config = dict(
    positions='learned',
    qk_norm=False,
    parallel_block=False,
    warmup_steps=200,
    max_seq_len=256,
)
Each number is 50 + 10 x the weight over the matrix's rms, rounded and kept within 0 to 99. Layers, rows and columns count from 0.

# up: layer 2 MLP up, 384x96, rms 0.316, rows 253-288, columns 0-95
# down: layer 2 MLP down (transposed), 384x96, rms 0.306, rows 253-288, columns 0-95
up253:33 43 68 45 41 50 53 27 53 48 71 37 50 50 34 65 51 57 63 55 54 48 56 59 54 45 61 64 57 60 46 55 61 57 44 56 56 44 39 45 59 66 60 53 44 29 34 54 62 59 32 62 40 56 44 24 33 47 52 48 42 36 60 41 53 43 35 50 51 66 58 49 58 43 39 54 54 61 48 59 50 41 64 47 52 53 53 57 66 65 44 51 69 52 57 39
down253:60 70 40 47 53 47 56 44 53 49 40 47 48 56 54 43 51 51 48 50 44 48 57 53 50 54 49 47 31 48 79 51 40 40 59 49 50 64 62 41 41 53 46 70 49 65 62 49 50 32 45 49 74 59 43 53 61 65 55 58 56 51 62 58 62 44 38 46 50 61 53 59 58 46 64 38 48 52 55 46 52 53 33 59 63 53 61 40 31 42 43 59 44 52 61 73
up254:68 51 56 60 55 58 67 61 53 56 83 29 54 51 39 43 41 40 73 49 30 44 53 40 59 33 56 53 39 54 38 60 43 40 53 55 60 52 39 60 43 42 32 51 37 62 45 48 60 46 56 54 53 76 63 46 42 53 28 64 37 66 52 57 55 46 49 26 42 44 63 34 33 49 54 62 42 56 43 33 35 54 45 39 69 37 43 58 55 58 45 36 35 51 58 73
down254:49 43 42 72 50 44 71 43 44 59 60 54 46 23 34 55 61 50 25 37 48 47 56 79 70 50 45 60 40 47 69 64 23 57 51 59 68 34 43 38 37 42 65 30 42 51 45 62 37 36 54 47 44 52 33 58 32 20 48 41 40 48 31 44 46 53 34 47 44 59 30 74 35 45 39 43 48 67 58 36 46 51 37 56 54 35 50 47 30 61 55 73 52 51 58 53
up255:33 58 58 34 53 57 51 57 44 49 38 45 44 47 51 49 53 53 52 47 47 44 64 32 51 72 37 53 59 53 48 46 32 68 57 48 49 34 61 39 27 63 43 61 54 35 57 60 56 58 51 45 33 43 57 36 67 59 68 46 47 47 62 62 41 61 68 46 52 59 66 40 42 53 43 49 42 50 58 51 41 24 62 57 60 45 44 47 33 58 71 41 45 42 68 39
down255:31 50 40 65 45 62 65 47 62 46 61 39 61 59 41 48 49 53 49 42 62 59 55 51 29 66 53 51 47 40 68 52 49 58 62 21 49 32 57 41 37 50 50 55 48 52 46 61 69 41 66 32 50 37 46 58 57 39 44 38 48 41 48 36 27 44 44 39 54 61 50 50 50 44 62 56 79 51 58 45 45 54 62 56 72 68 55 54 57 44 43 36 40 46 47 37
up256:40 49 42 47 51 48 61 43 44 69 50 48 39 41 44 48 59 50 39 51 60 43 48 56 49 43 41 57 51 56 64 53 54 50 41 36 58 48 56 37 46 39 47 67 58 37 78 49 61 55 62 46 40 58 48 45 48 61 50 34 62 61 70 55 30 52 60 35 42 52 41 31 66 33 39 47 50 44 54 37 60 44 50 35 48 41 58 69 53 48 39 49 51 40 37 73
down256:56 51 41 51 44 64 43 57 30 41 49 47 33 53 32 61 45 39 52 57 67 52 66 37 50 46 48 51 61 64 52 53 56 36 55 61 52 55 43 68 55 65 35 19 49 47 45 54 37 34 50 66 54 51 46 41 38 47 53 57 45 54 46 49 52 56 64 44 44 47 40 54 46 46 40 54 47 45 37 48 45 66 40 53 36 44 48 56 36 26 57 36 67 67 48 40
up257:45 40 37 57 34 48 39 52 40 30 71 44 36 59 65 42 51 55 16 47 63 54 45 66 52 27 52 51 54 49 36 52 60 42 53 49 50 64 54 74 40 49 38 38 43 28 70 35 55 53 34 60 26 58 42 60 53 37 57 48 57 40 49 61 55 54 45 44 40 63 55 39 56 67 57 34 61 62 31 65 48 73 52 66 39 57 51 53 46 40 63 47 50 71 48 60
down257:34 66 28 62 47 51 56 60 49 44 49 48 55 46 47 71 32 55 54 47 40 53 48 49 60 64 60 66 53 48 60 34 42 47 37 68 38 54 60 38 38 59 71 38 51 50 49 58 59 26 63 44 64 64 70 67 33 75 33 35 44 53 62 56 47 55 51 68 36 35 64 22 63 48 42 68 34 65 50 66 63 68 51 63 47 47 61 60 54 39 64 51 66 52 53 41
up258:49 56 58 48 46 44 37 32 49 45 58 64 48 31 60 51 60 72 58 28 75 63 54 53 48 36 46 29 35 61 66 25 51 54 35 40 61 57 50 43 57 49 68 51 39 44 40 50 47 55 40 43 41 40 49 41 64 52 48 61 45 31 48 36 72 51 44 47 53 37 60 51 41 59 53 51 42 64 53 33 71 35 48 39 50 51 56 51 34 46 73 62 61 45 40 54
down258:46 35 53 53 62 55 62 52 32 39 50 50 59 46 43 38 58 47 38 57 50 61 56 44 59 60 50 66 52 44 44 64 50 32 53 60 40 67 47 56 42 76 45 54 47 71 47 32 48 54 47 49 59 55 50 49 82 31 53 58 51 54 36 51 61 68 41 62 47 51 31 47 60 55 50 36 49 36 54 44 45 38 21 52 51 79 75 64 38 43 37 33 53 53 49 62
up259:48 57 54 38 53 71 42 41 56 45 53 55 44 41 41 43 36 67 51 36 49 54 38 48 48 58 57 60 62 50 33 58 57 48 64 49 43 45 60 53 47 45 53 43 57 61 64 55 42 75 43 46 42 52 62 51 47 51 57 50 52 54 50 58 32 57 37 53 59 38 57 48 33 52 44 48 55 61 17 53 38 52 56 44 26 57 58 56 52 40 44 54 45 53 35 59
down259:46 43 61 62 25 31 42 54 51 44 45 47 68 42 41 62 47 40 47 68 65 60 33 53 39 48 53 41 40 51 49 38 45 53 42 71 38 59 46 73 42 51 49 61 50 39 49 58 38 46 68 56 55 38 45 49 56 47 49 36 54 41 48 51 47 36 51 31 47 44 43 56 48 38 47 40 58 51 51 45 38 48 59 54 68 52 43 60 39 55 46 53 42 59 57 49
up260:58 43 37 54 45 51 45 49 50 58 56 42 42 48 46 59 44 51 50 36 64 63 53 53 32 66 55 51 43 33 34 52 51 51 63 63 53 44 47 43 32 64 46 41 44 59 58 49 56 45 55 50 49 48 29 53 46 66 72 34 49 57 47 43 53 44 40 63 42 28 57 40 48 48 70 53 55 63 39 47 50 59 44 59 60 67 70 56 62 65 35 57 30 27 64 38
down260:63 56 51 58 46 45 45 41 55 48 38 60 47 43 73 28 43 41 54 39 50 40 37 44 51 40 69 52 42 47 52 46 44 47 60 52 46 55 58 60 61 57 43 35 50 61 38 49 39 43 47 48 52 48 42 64 54 48 48 39 33 50 49 52 43 37 63 30 69 57 38 56 51 51 58 46 49 65 56 57 59 73 38 42 51 36 60 68 35 50 48 49 49 53 43 50
up261:47 32 38 55 38 48 47 69 68 54 53 33 54 32 48 59 45 35 56 42 48 41 40 53 44 58 40 41 56 49 69 41 46 59 66 22 46 40 33 51 50 56 50 48 53 43 48 57 59 59 46 29 73 46 37 45 52 27 62 41 52 37 62 53 55 48 48 56 37 43 51 39 50 54 61 55 62 49 49 46 62 48 42 61 56 58 63 30 59 67 43 42 52 52 54 57
down261:45 45 35 48 51 55 60 48 43 48 31 60 41 52 38 46 57 55 53 45 57 52 43 52 72 47 43 33 54 47 66 49 52 65 43 52 47 57 27 63 58 53 58 53 48 55 40 45 39 50 57 56 39 31 52 40 58 41 43 55 41 58 36 40 62 55 52 51 69 53 40 52 49 53 68 62 53 61 40 34 39 61 45 54 32 57 41 49 34 67 51 68 58 52 66 65
up262:47 47 50 34 46 49 60 65 36 41 49 46 51 26 45 51 54 71 40 61 48 56 47 60 49 47 43 56 62 62 45 49 53 58 50 62 53 55 45 37 57 49 70 53 53 54 53 58 60 42 34 39 64 35 52 49 50 54 47 48 58 27 32 49 25 54 51 67 39 52 47 45 56 65 38 46 38 57 46 63 51 51 54 44 48 41 52 43 64 41 62 62 53 50 55 33
down262:77 50 54 51 54 47 38 59 49 60 53 64 43 59 51 35 57 49 47 34 39 52 40 61 56 66 54 34 39 59 48 51 47 47 84 47 56 46 57 80 45 48 43 56 65 42 67 52 58 45 64 33 48 54 52 59 41 58 47 41 57 56 48 37 51 48 32 44 76 33 62 49 33 44 53 26 45 46 56 32 61 42 41 60 38 57 65 64 34 60 51 50 44 76 47 51
up263:50 58 55 56 36 43 58 54 66 53 55 53 56 38 47 50 50 42 50 51 29 45 51 41 51 47 43 30 51 62 59 53 51 29 43 54 58 58 70 43 50 68 50 53 50 59 55 63 37 60 46 48 66 56 35 61 52 59 56 62 15 59 62 47 48 54 47 59 71 63 55 49 38 45 41 53 34 33 58 40 41 51 51 66 63 45 42 76 67 47 65 27 52 43 49 38
down263:65 42 37 43 54 45 59 47 56 65 38 42 40 71 57 54 40 57 56 45 34 38 50 62 65 38 55 52 46 54 54 52 52 39 70 53 47 68 46 66 61 50 24 54 49 51 52 54 52 52 60 47 50 46 52 43 33 43 64 37 51 39 51 41 49 50 51 62 45 54 19 55 54 48 50 54 48 42 37 35 62 52 55 35 51 50 47 44 55 47 69 56 50 67 60 44
up264:43 38 50 52 54 55 60 59 38 37 54 43 43 52 63 58 43 53 52 45 61 54 53 64 55 49 38 55 59 49 55 35 45 54 56 31 41 52 32 38 62 48 41 48 49 43 40 53 74 67 66 48 62 48 51 41 48 25 50 57 61 54 56 66 45 44 63 78 27 48 54 44 41 48 67 36 62 52 42 42 45 62 39 52 62 58 57 54 64 58 43 49 51 39 58 40
down264:32 47 40 54 52 48 56 48 40 55 40 11 59 52 50 47 51 41 41 51 53 35 50 54 52 48 66 48 57 50 48 43 45 51 67 43 40 38 44 47 58 60 36 58 54 44 56 38 44 51 48 42 35 56 36 48 49 40 38 67 67 49 57 29 44 56 53 45 55 53 31 45 36 59 31 37 44 59 47 60 42 36 35 25 67 48 47 56 38 44 59 57 40 50 59 51
up265:53 60 49 45 45 56 65 55 45 59 53 45 45 48 62 48 61 36 42 54 47 41 52 55 70 55 38 52 56 61 46 43 49 36 35 36 56 49 12 70 50 56 49 50 40 30 52 45 58 55 41 60 64 36 50 37 56 62 47 29 69 48 73 40 49 41 48 53 43 47 49 51 58 40 56 58 64 23 53 36 37 50 41 37 57 60 78 39 44 47 73 54 44 49 71 50
down265:39 54 48 62 67 47 38 58 54 57 64 53 28 45 64 43 38 56 55 61 51 41 41 27 42 50 66 51 50 61 59 55 45 50 40 41 64 41 51 48 60 41 40 43 66 50 52 56 46 46 39 34 33 36 47 35 43 39 44 58 61 38 52 45 37 35 35 52 29 42 64 43 54 58 61 31 35 51 53 31 33 48 58 58 38 54 25 58 47 24 58 60 42 79 61 43
up266:43 54 43 36 61 50 58 61 63 61 56 47 57 46 69 66 54 48 55 24 53 54 54 48 51 54 49 32 53 45 42 52 56 45 80 58 57 57 56 74 38 37 57 36 44 50 66 43 52 41 58 63 59 58 60 54 55 54 47 56 39 59 54 56 20 52 44 52 45 41 66 46 47 20 64 48 58 55 47 54 65 59 55 42 46 42 42 61 27 47 37 53 61 45 50 59
down266:29 47 41 46 39 48 45 48 51 72 49 57 47 52 51 42 36 46 52 46 53 37 44 56 77 59 41 57 61 64 53 41 54 45 48 49 38 43 40 34 57 45 47 50 38 52 56 44 56 55 59 57 65 54 51 46 38 49 54 59 63 48 50 51 56 50 46 42 41 36 60 50 61 46 37 66 54 53 52 51 56 61 45 47 58 70 70 34 43 53 51 42 48 67 47 42
up267:55 53 57 31 59 33 40 60 33 66 67 41 52 53 30 51 53 48 76 65 56 52 60 33 46 55 30 67 40 67 39 41 40 66 48 48 64 55 49 66 26 48 65 51 64 48 49 63 37 41 41 48 54 51 54 38 49 44 56 47 42 37 62 59 65 64 54 48 68 49 47 49 47 49 48 42 49 63 39 45 55 48 28 45 53 54 42 57 44 48 42 42 71 54 57 61
down267:57 46 38 26 41 63 50 60 60 54 41 51 24 55 48 54 54 70 31 46 41 58 31 41 49 43 44 35 51 56 39 55 87 61 34 42 61 41 41 52 45 45 48 66 61 43 49 43 38 47 55 31 35 45 59 49 33 52 58 55 34 55 52 71 55 48 46 34 59 43 26 63 60 35 62 75 38 66 47 38 67 47 29 63 39 44 39 55 60 55 54 52 55 35 53 58
up268:48 45 41 42 56 62 57 43 55 45 50 49 47 48 49 56 46 57 51 41 52 48 60 44 59 56 65 49 51 52 53 67 42 49 66 42 63 36 56 52 45 58 44 59 66 59 59 37 47 44 60 42 61 51 46 51 33 37 41 48 51 47 54 60 35 62 50 52 65 45 51 41 45 60 48 55 34 51 43 43 65 50 44 47 49 56 50 51 47 49 50 65 47 49 47 42
down268:50 40 59 44 53 35 50 66 61 50 49 60 63 45 51 43 64 29 22 48 55 56 41 61 50 49 42 58 61 63 55 32 49 62 34 52 47 44 66 30 41 50 61 57 36 43 49 54 70 64 41 58 40 51 50 45 60 41 61 62 58 47 52 21 45 32 52 40 24 55 47 50 71 46 54 52 42 58 65 62 60 43 47 45 59 47 45 44 38 38 51 42 54 51 50 48
up269:56 44 57 47 54 40 73 37 43 57 60 37 55 54 43 52 46 58 53 36 70 78 40 46 43 60 46 57 57 60 61 61 38 55 52 50 45 48 43 53 75 30 50 71 51 44 64 45 39 49 50 44 47 32 39 36 46 64 41 50 55 45 55 43 43 51 40 66 50 51 46 45 54 37 52 47 61 66 44 63 50 26 45 53 55 60 43 50 36 57 40 72 63 42 49 54
down269:44 47 62 50 45 48 39 55 57 48 49 42 50 49 54 61 61 49 42 37 26 64 47 40 62 39 44 61 35 63 56 70 37 41 56 47 46 54 39 51 25 54 34 62 42 51 49 39 46 60 63 64 74 75 61 42 64 41 68 64 46 62 43 56 24 73 70 57 51 51 44 38 44 55 38 66 55 63 54 41 47 41 52 53 34 49 33 34 51 50 40 55 58 34 56 39
up270:53 54 39 36 60 46 57 47 49 38 53 66 50 68 34 61 58 54 52 46 53 60 61 48 55 57 48 42 52 52 34 58 59 46 52 44 68 32 51 46 48 53 66 48 59 32 59 50 50 36 39 33 45 35 69 58 56 61 55 55 46 54 56 60 58 37 49 46 31 34 59 39 37 43 45 61 53 44 53 40 55 44 43 57 53 37 47 46 65 65 67 51 60 39 59 44
down270:44 46 56 59 52 51 47 60 39 50 61 41 38 48 52 56 54 49 34 64 53 45 40 53 52 49 54 73 57 52 53 37 34 62 56 46 61 62 37 41 53 40 60 51 60 56 48 43 57 53 55 55 63 51 59 46 39 40 59 54 54 58 51 52 64 57 46 40 57 56 48 58 54 50 67 41 57 58 60 52 58 68 48 57 45 68 47 57 48 43 27 59 55 59 53 45
up271:43 52 51 53 35 39 61 44 40 48 43 55 48 46 58 64 67 54 49 42 40 58 65 47 56 42 45 41 61 66 46 40 61 53 54 46 40 66 51 52 58 57 56 54 58 42 72 42 68 60 43 67 56 43 35 44 44 36 40 45 54 47 63 31 52 44 37 53 33 61 53 38 47 39 63 50 67 62 30 58 70 47 56 58 54 56 39 52 48 39 51 57 68 48 70 38
down271:60 46 44 60 69 63 56 38 45 43 45 64 52 54 46 41 70 56 61 44 48 40 45 49 54 45 59 27 32 60 66 53 31 46 60 37 33 54 56 46 43 62 56 36 38 49 30 49 41 51 60 81 58 16 48 63 55 42 65 45 52 45 47 34 61 51 39 39 58 52 48 51 48 58 52 66 44 55 35 48 44 38 46 43 59 65 41 50 30 62 39 60 43 48 38 61
up272:44 44 38 76 67 65 56 53 52 52 37 40 42 47 57 43 43 52 53 44 36 56 49 46 51 37 45 47 50 46 50 37 55 36 55 43 55 62 46 68 41 51 56 36 44 43 58 50 45 63 57 48 49 37 51 41 50 59 53 62 42 57 49 52 49 52 68 54 66 40 53 54 61 63 30 54 42 49 51 43 60 55 51 47 52 50 44 46 70 54 49 57 48 53 56 65
down272:42 55 59 50 60 51 36 54 72 57 44 46 58 65 43 67 55 60 63 60 47 55 63 46 56 63 56 54 42 49 51 36 43 45 57 39 53 46 50 54 47 56 49 58 53 51 39 45 38 38 50 54 59 47 38 59 60 61 46 57 41 38 51 54 51 45 57 33 62 58 34 56 71 51 53 56 53 37 55 40 39 67 54 59 58 46 35 41 63 49 46 52 65 56 51 45
up273:35 42 69 54 53 36 37 42 33 54 53 33 70 23 51 63 58 62 52 41 55 73 31 55 34 57 43 55 33 58 36 41 56 46 44 46 57 73 56 53 50 49 57 64 36 47 60 53 72 48 39 52 46 58 59 61 56 37 38 32 53 54 50 25 32 48 37 54 37 60 65 71 46 58 69 49 38 72 49 33 64 45 50 49 42 46 38 43 41 56 50 62 54 49 60 43
down273:61 42 49 59 46 70 33 53 62 35 39 41 61 57 61 35 50 36 24 57 41 42 48 42 49 44 44 64 38 61 53 52 64 40 20 56 57 51 70 56 55 70 37 49 62 45 69 45 46 66 43 52 44 33 39 52 50 47 46 60 64 41 67 44 55 62 41 46 36 78 45 48 42 54 72 53 43 42 31 39 37 41 34 69 27 56 66 45 44 51 49 45 42 44 68 39
up274:30 55 59 31 35 41 39 45 57 50 44 27 49 63 52 52 31 60 46 28 60 44 43 54 49 40 46 53 26 49 60 54 61 60 46 64 52 58 36 49 39 44 40 77 50 48 60 47 46 46 43 43 43 39 60 46 47 43 59 60 52 66 59 57 66 45 32 56 69 51 57 59 43 57 68 62 62 54 53 48 70 48 47 62 65 43 52 62 49 49 60 51 53 43 70 53
down274:56 50 52 53 57 63 54 66 41 21 26 52 38 57 62 58 59 48 48 57 52 46 52 56 61 39 63 43 60 36 51 57 52 60 37 50 53 71 58 60 47 49 49 54 53 56 55 32 72 29 53 36 55 50 48 38 31 57 51 60 73 51 53 27 53 58 57 66 53 56 56 47 30 39 32 53 50 59 64 49 57 42 62 48 48 42 48 59 58 59 54 65 34 57 44 58
up275:50 48 38 62 54 47 52 30 45 48 62 45 32 61 65 30 67 37 43 40 50 47 65 36 61 40 55 40 63 47 50 50 55 68 43 64 56 65 44 49 57 59 43 56 40 51 49 52 44 35 48 67 38 66 36 37 51 46 46 50 55 46 59 58 39 60 32 47 56 50 65 53 46 49 56 65 42 62 50 59 59 65 40 27 60 48 59 54 51 56 48 57 54 49 45 49
down275:65 57 44 45 51 47 45 36 56 35 69 51 55 56 57 48 47 50 52 69 51 49 52 50 40 51 50 34 57 62 59 39 49 56 56 51 37 45 52 46 49 39 61 51 39 45 49 50 50 61 54 52 63 41 46 46 53 54 43 50 45 44 43 46 71 43 41 38 39 42 53 62 60 67 78 48 41 47 33 37 45 51 50 58 55 34 33 52 26 66 37 53 46 49 57 55
up276:54 54 41 50 54 37 56 61 50 58 74 59 43 62 41 71 69 55 52 44 77 57 48 36 56 50 47 39 54 65 40 29 32 49 48 39 46 34 54 55 63 75 52 49 64 39 38 54 60 37 42 28 35 56 33 57 41 32 57 49 41 53 54 40 49 37 49 55 54 28 49 46 40 63 47 50 62 42 56 40 52 39 47 61 33 47 65 42 37 31 51 42 59 46 47 59
down276:38 47 46 47 44 79 50 69 62 15 52 52 48 49 52 63 53 65 46 42 51 36 38 48 43 34 57 32 67 50 56 56 34 51 53 56 28 33 50 46 14 61 66 44 57 65 40 60 34 63 51 46 55 46 40 33 45 52 62 49 36 52 53 56 47 41 51 37 51 41 62 35 55 67 65 63 20 36 56 50 46 24 40 58 60 48 61 63 47 49 50 82 63 43 56 48
up277:62 56 52 49 34 59 41 38 59 50 52 31 41 58 56 53 45 65 37 33 59 43 62 51 46 40 34 45 49 49 46 49 43 45 51 54 57 52 38 46 55 30 55 30 40 43 51 51 53 44 48 75 48 48 58 40 53 44 34 59 56 46 48 53 53 67 54 59 50 51 71 47 56 80 53 49 66 42 64 52 50 46 41 45 49 53 66 57 50 52 46 53 42 45 58 39
down277:69 40 43 50 44 34 31 46 47 51 46 49 54 50 46 51 45 43 38 53 53 46 52 52 39 51 55 58 59 67 51 37 62 59 47 44 37 45 71 53 51 52 56 48 63 57 43 60 50 38 50 39 59 50 35 45 48 44 51 46 45 43 37 33 34 54 27 39 42 43 64 43 59 47 53 41 52 62 51 50 50 43 29 54 38 43 44 51 61 56 60 58 54 43 53 51
up278:37 32 57 58 42 54 51 51 53 45 48 54 63 46 33 55 53 55 62 32 51 47 53 44 45 58 61 46 59 60 52 44 53 42 52 37 54 40 59 41 53 31 45 45 79 39 66 67 28 45 46 56 54 59 58 59 37 51 46 44 52 51 48 57 36 48 51 53 58 64 51 43 41 68 62 49 52 44 46 68 35 61 46 51 52 35 53 49 63 50 48 61 67 50 58 46
down278:52 42 42 58 72 38 60 61 50 57 52 53 47 52 62 54 60 58 44 56 53 56 58 65 56 51 58 50 48 42 38 56 50 63 47 55 51 45 53 46 59 67 32 45 57 53 42 61 62 45 54 57 48 62 38 48 59 66 61 60 56 55 46 63 51 43 53 52 44 44 44 53 44 52 48 44 42 54 54 58 46 46 36 40 49 57 42 49 40 52 59 44 39 33 54 68
up279:57 57 50 44 62 47 48 57 46 39 40 52 53 54 50 46 57 36 48 46 44 61 46 57 43 45 49 54 56 62 62 54 54 51 61 60 53 48 62 35 62 35 53 53 55 50 59 57 49 53 51 33 51 37 48 37 47 60 43 46 46 54 57 35 55 46 35 52 44 43 51 45 53 51 47 50 37 50 64 55 47 59 40 37 60 48 48 53 61 36 38 42 49 54 55 52
down279:43 54 46 54 48 52 40 56 57 50 48 59 50 69 54 40 47 55 39 51 44 50 49 56 43 55 64 39 44 53 59 47 52 52 62 52 61 48 54 53 51 53 38 42 57 35 56 53 46 36 55 55 46 49 52 59 48 51 39 49 40 45 39 50 47 42 56 55 45 37 50 44 48 48 55 58 56 53 48 43 36 55 52 46 47 61 45 53 51 42 56 52 49 37 54 51
up280:50 50 52 50 47 54 64 53 41 42 60 52 58 56 60 58 41 67 48 47 34 53 50 53 52 46 57 65 48 53 55 34 43 53 51 45 59 41 44 59 51 43 45 32 55 42 49 67 61 60 46 54 50 35 58 34 26 43 61 37 35 48 60 46 62 63 47 53 61 51 48 47 56 70 52 32 53 40 74 66 61 50 33 60 40 53 38 53 38 56 70 47 60 54 32 64
down280:57 26 50 71 50 38 39 47 50 38 48 50 52 43 55 44 41 52 50 38 44 64 48 56 47 57 67 52 43 37 49 33 43 48 53 45 42 60 34 56 31 46 55 52 39 55 44 54 59 51 39 49 68 47 59 55 35 73 56 64 73 56 42 39 28 57 50 57 50 56 49 64 61 43 59 46 54 51 55 37 58 54 43 52 58 33 59 42 62 53 36 48 46 54 45 58
up281:43 61 53 65 50 65 42 48 50 64 53 58 67 59 26 53 50 47 53 40 33 42 43 50 51 45 53 58 53 54 47 57 46 54 69 59 39 59 38 67 45 56 68 60 56 57 53 47 47 44 51 41 60 47 39 61 56 48 37 47 62 40 46 51 46 56 38 50 59 48 38 47 38 73 53 34 31 62 49 50 42 35 59 47 63 39 53 46 60 39 60 70 48 35 48 53
down281:45 44 52 37 70 49 49 53 55 44 60 41 52 60 51 42 54 39 40 29 46 51 49 55 46 42 46 52 55 43 37 48 58 55 61 51 52 63 66 18 54 35 40 51 50 64 40 59 62 45 40 49 52 38 32 48 51 38 59 56 36 69 51 44 52 53 58 33 51 52 44 53 43 39 44 47 47 48 47 46 48 47 48 39 67 33 45 38 63 52 55 50 46 59 53 51
up282:37 35 46 33 47 46 57 47 55 61 41 45 40 40 39 34 38 55 49 42 55 56 49 47 58 44 49 45 46 51 41 44 43 59 56 55 43 56 48 56 57 56 46 47 51 40 44 67 45 56 64 48 55 46 58 42 50 57 44 54 28 51 66 46 44 66 75 44 45 53 63 43 47 53 49 35 55 64 56 54 62 48 57 41 64 32 46 52 46 52 46 38 43 48 65 58
down282:39 60 41 40 32 68 44 59 46 46 47 56 51 38 39 46 49 69 47 53 51 61 36 47 53 57 39 49 54 56 36 49 39 45 29 45 52 41 53 56 53 49 47 61 45 41 44 47 49 38 49 55 45 48 60 56 65 37 37 47 33 39 46 57 74 49 42 28 58 67 58 50 42 57 53 45 57 52 44 58 42 54 45 53 59 33 47 69 46 45 61 36 63 38 53 47
up283:38 40 56 32 56 52 47 53 57 64 67 35 57 52 54 48 33 51 33 45 82 51 64 41 62 71 52 44 52 62 42 53 32 60 42 43 49 72 43 54 40 33 54 73 46 43 71 46 45 54 61 45 49 60 56 43 47 37 38 44 61 49 59 44 53 47 65 53 49 37 49 52 59 61 54 58 43 61 48 30 43 55 24 46 55 36 49 44 50 58 44 68 34 60 58 46
down283:52 51 45 47 43 56 47 33 45 45 38 55 56 27 52 54 78 41 34 52 32 75 51 72 71 31 75 47 58 44 38 42 48 40 55 57 54 47 31 51 48 58 37 38 48 64 36 49 39 30 50 60 64 61 65 48 63 59 48 46 41 66 46 52 49 67 33 44 35 39 59 72 31 43 54 42 56 42 48 41 66 52 48 55 46 54 58 64 65 37 75 36 64 26 40 58
up284:54 57 30 65 69 56 58 59 59 30 62 66 57 48 53 49 40 64 39 34 45 63 70 34 35 51 49 53 60 54 37 41 48 36 57 63 60 55 38 67 43 48 66 51 58 46 42 54 62 69 46 45 58 66 46 45 61 68 67 38 53 49 53 53 32 61 55 51 52 32 60 45 36 40 53 60 58 39 36 49 47 34 46 55 40 45 55 55 33 30 34 41 36 57 47 42
down284:32 57 64 66 40 44 51 50 37 45 61 59 51 44 47 45 54 52 58 52 55 48 55 72 49 53 53 38 56 54 54 38 34 66 54 64 46 58 70 53 37 44 75 43 70 60 55 63 52 44 46 52 47 41 31 55 45 59 41 49 32 48 61 50 45 45 62 46 48 53 34 23 62 34 67 42 51 63 50 48 45 52 63 34 48 45 49 42 38 56 50 70 47 36 62 73
up285:39 46 62 51 63 65 63 69 49 32 52 54 61 38 73 57 44 43 19 60 56 35 51 55 66 37 36 43 53 48 44 52 41 40 44 43 62 55 52 47 57 52 59 49 47 25 59 30 54 42 42 43 59 48 47 46 46 54 54 61 50 57 66 47 54 60 45 60 51 44 60 40 59 52 57 57 51 42 57 46 43 49 51 62 26 43 49 58 33 32 61 71 71 38 55 37
down285:56 51 66 45 63 54 45 49 28 43 54 65 30 53 37 54 61 58 62 54 70 48 49 36 52 49 31 51 46 68 71 46 44 67 59 40 38 65 54 38 47 57 56 53 44 40 33 59 43 31 62 56 47 61 24 35 51 52 67 63 45 59 54 64 60 54 56 50 50 53 50 45 60 67 58 64 37 62 52 46 50 39 61 51 51 53 60 43 39 56 39 57 45 59 54 66
up286:65 47 26 34 40 48 70 41 42 57 50 34 54 53 41 46 47 44 53 54 65 62 53 51 67 46 58 71 55 46 27 39 43 34 47 33 47 52 44 60 58 41 35 71 55 51 33 40 54 54 52 48 60 51 58 56 48 54 48 36 37 39 45 54 53 48 52 54 38 56 58 38 54 39 47 53 49 64 57 66 59 46 43 49 64 57 51 38 41 29 42 55 51 28 58 77
down286:55 49 44 56 44 69 51 51 44 41 41 41 46 56 45 45 62 50 62 39 39 53 35 38 46 50 44 33 48 41 72 64 59 33 56 61 45 54 55 52 37 49 42 43 38 64 75 60 41 60 49 38 42 46 56 30 49 49 40 60 36 69 62 52 49 51 62 48 39 63 54 62 45 43 35 46 62 43 54 45 50 53 56 55 36 50 50 53 56 59 59 46 53 39 47 70
up287:34 45 37 45 50 50 56 69 49 67 39 57 45 44 37 43 52 57 53 66 33 36 64 41 52 52 59 58 46 37 49 47 55 54 53 65 61 58 47 56 56 54 60 61 53 46 70 67 61 47 46 66 57 64 61 49 33 48 45 31 51 36 30 65 26 57 53 39 46 59 42 40 47 50 43 49 43 65 47 58 63 58 48 44 52 48 52 49 47 46 53 42 36 51 74 68
down287:55 54 66 42 51 52 51 44 52 40 45 40 59 66 41 60 71 29 48 39 45 51 54 48 44 41 52 50 47 38 64 62 40 45 51 43 38 42 59 42 64 60 52 66 48 65 45 58 37 40 60 37 58 62 49 41 64 49 66 66 64 65 55 55 45 57 28 52 52 55 60 45 54 54 47 61 47 46 40 52 63 34 35 49 51 61 53 64 47 51 46 47 39 45 44 70
up288:60 57 45 68 51 68 64 42 54 47 57 50 33 43 55 59 27 42 43 62 47 52 43 56 44 46 48 68 46 53 65 46 50 46 76 43 41 39 60 57 52 49 56 38 46 49 60 64 47 27 48 47 52 75 36 47 50 58 41 46 44 43 59 47 68 52 45 40 48 50 56 32 37 48 46 36 42 46 65 54 57 51 37 56 44 44 55 53 60 57 57 39 44 62 57 52
down288:42 32 45 41 47 39 33 60 60 42 43 58 61 49 58 30 56 59 41 45 61 25 35 59 66 44 34 59 41 40 46 70 58 37 49 44 65 61 47 54 42 49 58 50 52 50 38 46 67 48 57 59 48 58 59 30 67 58 67 72 54 59 43 62 53 62 62 68 65 55 48 51 40 59 56 47 32 49 49 35 34 58 42 51 44 39 34 40 60 59 46 44 45 55 48 62